config.toml
norm = "layernorm"
norm_place = "pre"
attn_scale = 0.0884
bias = "all"
parallel_block = false
init_std_o = 0.0
init_std_up = 0.0265
beta2 = 0.99
lr_head = 0.00618
max_grad_norm = 1.0
schedule = "wsd"
doc_mask = true
train_tokens = 178600000
max_steps = 2726
Each number is 500 + 25 x the weight over the matrix's rms, rounded and kept within 0 to 999. Layers, rows and columns count from 0. Numbers have three digits each.

# up: layer 10 MLP up, 1024x256, rms 0.0927, rows 492-575, columns 64-95
# down: layer 10 MLP down (transposed), 1024x256, rms 0.0833, rows 492-575, columns 64-95
up492:512472454517511480478481509501481511527510532511489457518495469508484510559492510498461512494496
down492:487490496500497486496500495488492499498479515489505495468529494489514478517499497475505510486540
up493:489526512498518510494482521516492494474482505489505472503523520502497519517531505509500479512492
down493:482520463508502448506486529486540484526535479491499500510492513476470521499447510524468520500478
up494:532458478522474495535512495507494495504543518480509452494481483497561452529474473521512525536447
down494:482476520467503539521511531509510504521544490518519514499479474509491531528526486493510492509517
up495:522484467523532487492496469517492423477461466464486498503484504507508456536469517494532526517517
down495:507535537517529487501461519475500507506499518533512487510463523512543556486509506500474498489479
up496:518486531464481457507515535533512494501509499502467486495467487519497516487531454522480509500494
down496:527526439470512515506479521481505477489497517454507507497449484493539494453498509507539553482468
up497:490491494514498498512521520492497548487492518459480480515526503564481482528505494469497529498446
down497:505450480501505523533493495519515488505524506502525499529553513520502504449504534504503488538459
up498:522521502506471514520502509500464517515493517511493488455522508493481519527494528481489492490510
down498:539483474508504500520531488459515514518465489463526495522548476481527561515511521512465491531486
up499:493473498484512504511477509496494496472507472483511486524467507510487480468478480521506493498505
down499:517507493533483527510507502507463506513537501480483530458518523500438494527520496482527512489484
up500:505487497484522498460519532490504557489522466496472531548464505549523495518533479484497497474462
down500:505517494519512472496494484507551467453445557523544478540503460531453495489526506496531513504496
up501:472476512476496471485497503484506516534505514483504542537477536504437505532467568510528492529456
down501:481470506515516463498555546466501528442501479541481487495446447497519489515518512509471522519498
up502:502506442475528495484480500533516460464518531526490444523495512514458515499500469476470466482457
down502:513459480494484493494495490516510489488515510505451485527524507534470494473492476471507480551433
up503:504473513463532473481542487499500522502461478520483484468492510517560517505519514475480523453476
down503:462479480527484462479467526494488493501511490575489541495513503523538522537457543466519583459477
up504:487500511508537508475478505523506498488494507486512430538451492463614512461475462486520529474488
down504:495499528517520498502451483472497492484507501538511491493473508453496509472509479500512509518462
up505:522493467500501488477476468505476540540500474483494524493513494507514484507506501459466502496477
down505:508485496496502532473518524493539513481457514474498470531490514521518493482499528504490511492522
up506:523504522481480581504496500527524479507524485453518485519519490511551486496531461500474495509502
down506:504494521488518466507522498519495478477539468530521530516525477487483524500540506453476504481452
up507:536485484529516473501453490488536532490502508494497507529485468560500468542474501503471461510487
down507:508513548489521494482464505526467487548503473470464501511488481444505511494489502497531494505508
up508:522511503495496472534517500552522483532500499533487483486502472454508492479528516433511514479439
down508:454494508503464463488508473508506559527544466521518533495490484452502473510518472478526510516485
up509:497519525518493500503564498527489454511522518473511493512495476514531514490523544480552536478502
down509:538491482451488470469511520495492517464513497510532505487546475532493503498476453542480507472485
up510:486480526481532496535480516455541488491506513511490472507485496504498494508510471557543507471499
down510:545506526502532496532501467479487504524539498451494523492493496523513496502505500491531496480500
up511:497472514535462522544461538491496503505484502591512488485497491457482451520465518454481493499497
down511:526481470471479482473539558471525496476499526523502497490494489481506516485504490514497470514475
up512:503473461520482499536508490551510475498497522492482510446491484505529525539515475508525442496501
down512:476544514521527476549486505534502527482537468509514513518461506482536505490498494507507497474484
up513:532480499472530496530493463512488502473484512504502516514477511529471490504506491491492516527474
down513:483513504477470530480490541437554493523480522487484484509500470507519507470505495523511509493479
up514:455497501492514490510514556500488490516499487498544516516501486478542473466495538487469533504491
down514:503481481519498512491532488522536479467472511495473530490504511507486543516503478499518468529513
up515:517499534491468485519535502539470489543480502499471531455479501465486511464468538495549514512540
down515:521543496513501515471501456487512507507500484522507487453493514463454489531463565525537561462466
up516:538493480500474494519510521509460508470485511474506496479477505537506467505499486534509497524473
down516:520520488483529518481534495504514434531468530491514485491450492515456483472467482502490480497507
up517:508460522484487524534539494474477506479492498486480518508518473525556529493509492548476532503513
down517:490511482501502493519504485534489516480499504506506484478541493509488561530514483474490492487519
up518:477484531529483492504443459541472501489449506505490478508484503518510521530516492510479489511498
down518:526540503501502476427514535557466470500545468523536495484477472512500535479499541523502541480491
up519:517489497466519545502470480549486513515474458512509542508528494496520527500478512488522557510467
down519:511497476504489528503499473496504523485502515507507483457471500523503513519480468508499516482475
up520:500482497542535512505491516535536495428504443535511490529524528475518523468480512508487506465502
down520:469495501494517534540486481523464489510476503493507470500511491509472492526521497497476509495501
up521:488489434533487526495496513495453507511503501460489519533544470506514489498491522539503487463510
down521:503526503491516492483492541488517514530506484505486496450515475467504474462505498500534510483477
up522:504463473502449508531536501476493534485527518526501418451477487550475482493511441481507513538499
down522:515497457510480465511533460486517483550555462469476544440488502489493500516478538496500507475463
up523:524521507474499493487536464513532493486489551463493526489448500461504483505480523496525475441531
down523:496457456498502491479534480476474507546478490484559478494524452495511483486511493551510532517459
up524:477485523504517508495525526492492520511461547446523459508488481484476473553526506488494467529476
down524:486533473485505507510515459478482543471504505485547557448466495537485509524486535475489504478493
up525:501484487474458494521503485467515511482531469482464513462499478525467501442431493518531493532483
down525:475478518533507509505536515502518488483476493501486486517496524499520440499468545502495490518463
up526:480477530494511537467501495449493483489493506465484493510508498514467515561489531537491536541517
down526:514493488496502447495527516508503500503469484492474533471507510478460498504538493502481513508520
up527:516496526483497471550489488542490497498502506525485508501463481475511428493506523437533490509515
down527:482544533505449508456505502527462487487480561478486510460463492489508505469535435471520482539543
up528:488475467542495480461448504488533472485471511482485489533475495466472538512512499490466490530498
down528:489413518482489496533515495478491507489540472480517493534479511472484514529509511463522471493622
up529:535512511474497567490521473468497480490498469540493491490515515531511454511474438486517520513493
down529:467508506515480480507494518436500531480477563457545500526505445505533508494492506476508486483531
up530:528523556531455476490481476505499526490497513473486493520521455484534508513477500502470494498532
down530:470524495530476526460534455504438517482502500501523445476505466533530466510536468504560509549487
up531:512508491521509455502516473486509513495497473464506463501525507451471491489495465509492510491514
down531:492504496491507539507521500514474500507469510489493507458547483480487505505505489487518479514524
up532:464533495533505478479464491500506479533515467545517517476468530436492485485445480554494516501463
down532:524495500492475474496490498499481491455501514475488508454504477528498509505487496481536512483503
up533:489508527440508504522535482540480565480542536500495494517456500530498517445501476513434515500448
down533:470473475414515501469562455443538535496517469520482463538481495514469532514508509490507527517545
up534:478522487523508521495552530484474495502495481502505466509474483496484487520494528522468481498516
down534:487442504524482476510527499497496532486519514519509472513481492495494513516496488511497485501555
up535:559509486504521505482530522489519473448520495465521514479489501482476533486513489505494505531490
down535:534522459491527571455519504522481537457528437480492478502499511437437512474527477465521554491478
up536:493476495549467497511485483533486463504517499484531487497481493492511426498463458502478513543483
down536:477471512511484488521508508494515531541489508551517521489499472486502507458526488549453482525471
up537:478492564524526519491449515532483496483540539503503489520475503506463467516505506438497515469486
down537:517518482479477485512486512555513501492523501494518561454499491469482519549471536445509516524494
up538:500491477512512522495497544494499486535487514462480516475457453496437501503480496489530475544489
down538:477579510470521494513509478493534523468472496487473492473541500537542500470491518485496497482482
up539:514483509532530517529479459513466470473475536476500498501501476483452497511476552478474462528459
down539:505481529471506492514524499554503465468478480505519505527511525510496524497496490537531491482488
up540:461504537534515489493487485489482489478484541517498465511521528445553449485502565521463468536504
down540:512509509495488548505517529510471509498495517460525500490504484491537470499494519506471462512534
up541:487476493467538512512483481511502561502465528443515529515517494523500511522535512424504488502459
down541:501524472488512487510477488429476492505511555519462468536506524492481471490473492519528512526547
up542:501521534450487506477463489529480533489471438513473502538514517477498510486505476470476537438503
down542:485501506436480501493502501522488494523520489469463490525512464488492475491509515521465499485492
up543:517489505500472493430489452509510501527523484475503486443465494472496468514579519453438510560543
down543:508528500520497467533434536530488483448479468458486543486485508554484501522497498501505502479509
up544:522492502532493507482466473512498467477489494523470506490468472441536504475474481514445531523519
down544:461518451480480501502484475473508467522483531518550511500519511493524466505501479528483513506488
up545:483509509539503495470481525526515487518538514485537513502431528508480497530456459500519524545474
down545:507498460491516504502530496501441479545499461518496492469527503501500528484496454504505489505489
up546:525467502485509506504480492504534491505556477482473470467501477521506500504501508484494502505485
down546:499501530454492500494498474559519476529485526520458528474445499495493496491482549475484514502494
up547:461554521466502528533481492474563502478494532515498485486514515494490496448542513509466515499487
down547:536468476493484507502502509504503491542474477521521473508496481474509501479486486494502494470463
up548:484485522511527485462537450504478496491489448465524544530485468499505486476511504511492488488470
down548:497488481486491538513530513469542534521477537483499482480543510461514510503473467508512496528495
up549:480495488568491471491466498517504480487477489523485483511503521458498495499485503524506456471504
down549:532528474525505510495502463478495511513476488505462519478519487467490488499517529465524495478474
up550:508517524540476417448486507514482503485479471516485508466450549494493481539501494482552554492500
down550:521445504456528560487524479492502505494513496504512494512451463512557494485502493503530505491507
up551:504444505523509517516519539511470505493511493541496488471532471481510510481490473503460456480477
down551:522472520523486509519491473513474490500465482471504474486498500498462500479503534452533486469533
up552:489517530463531485522472461478520460464487525478512495508510464492517502477471483523486496474493
down552:522483495515554524509550479504462513497492515498485500454488508508482496531454503466480477483476
up553:496522501518529475450485474470530530521528556485477504490513529497495503485494531488513508468452
down553:493512490453478500506491511506514500536479495481514482472513493502515507553519487502532511501469
up554:426491491540509482489472494494486490472502507526477521504486482453477508521523462473461473500525
down554:479466519500530494485488516501505508589473460519502484502495541483515464521536537489545503510484
up555:522477488487540472465524519479515494502496472523523479482514521514525509494458473523505466498488
down555:471524515492507484507490483511522493474491475484476493491562467511512516519496508496500480481510
up556:487543466494510504529525503470513504482464467524522482518484524507490486489525486446493521513444
down556:481482499497525490496461466501527498548489486505520489525489514464517489496500507474512534518416
up557:522500490538482524498528514471490504501482479506498532511510510526517498529488453515492463501534
down557:482506520483521475417533507461455528528523494502474449492505535484516512490500530480502541535510
up558:494488520525531508519488478499505509554536540504464476507476485551455471498539468509458478508462
down558:527516501464507495480492503508512497493479471491468482523536515501503510475488523491484514492489
up559:516475526480498510485483505473509517529522516438507459523481502508493486498541523497482506506501
down559:486514530500488469521541519535512519503480470482540512535549511497481496491496553499482518473503
up560:515494531499511489528480491496464465463496492510462495486518518515473523515493468510489499460482
down560:490562479474511506468530507516518500547500484528521514485521470531496496519528457490475464497466
up561:522502463525541504507485462467515517498466498472504491513487464496485511516518467488508543480470
down561:546496496496538531516470546498493506493509494527513494483529515497490498472486484482508515530498
up562:514530507528478507480479462490493529537459536542520507517510479512524525484528524474514463501505
down562:490512478515503501528512444490447487486484463489537480491468534488497475526541554545480493487508
up563:509576484525458451484480467520489464558520518504507488513468456557491468464499476511521469445493
down563:441529541490485480492534534536536497508467531474536468532488528506474518489469531487470482525487
up564:494530511540506477516521498480501480517522474508504464526498485480476494498495491479497500537453
down564:495512491488487497478490487501500538488498518498479494507575494513513542486475492528493501500492
up565:523525473534493490486499475500483460455499543475464502529489548467462470482519516527503483503497
down565:461464503472496464497474541524522503522530526498521497524484478528510515522539484512431544482480
up566:543500451503507488533516475497492515514476497484493500530482474522527492527442477521494481487468
down566:523487501457500511489519509444517530473499474521553474466496514523505511546554501480492523563495
up567:508481524477527478508494481525524507445493536459510500479523490501496466502480511515532514540535
down567:517519496506521500482540483478417512517515549481549490482473511499518534495506524520462511474497
up568:490523472500476489529532462466492511503485508523521498483522531494466459486493507518532470499486
down568:470523521442494518509503499494479498523508495527500488522515502512512493507493492522491484491534
up569:493496458507484499494495496525513457504541526492475484531501519509513474471479458486506483463485
down569:517546545491471461521514461529492468533475534509506483476489487478507502493532493519495503498492
up570:562481474502472505490469458478507523526498489536474496502503504467528463466458501497529475492496
down570:499495508515490484500491463518448532495512496448464515507432493499496524586458448474488492525514
up571:527521464496478505469489515513517521504476547474470497530521514535522482485505526514483521524473
down571:464516486490464530513504523507517511490467474491543482532481453490489485489473464531477486524482
up572:489532509501491485470523500531508523486520488481519527522481507518527499522453492540511535529475
down572:510470502491510553515514505546475498493515546492451502498493498532497538499483503494494510454473
up573:486513488496499479521486490518505456513457519536474500492506505519534485504473491465535528511488
down573:462544526505491548506492524507499462553514469506532448510529498528539497497499536496495493515477
up574:529528510481544554503483500514528483485553452486507523495469528492522495494514487486538534553465
down574:510567519497515489533493501538525460478518473493489491459435559488533471506498468500485523483489
up575:527528467512482500499511457489494574512550540493489528540502489527464447497499513546520459459481
down575:523534484553525504480488532497509549437475556453466455510491476506494492467474527479467537474547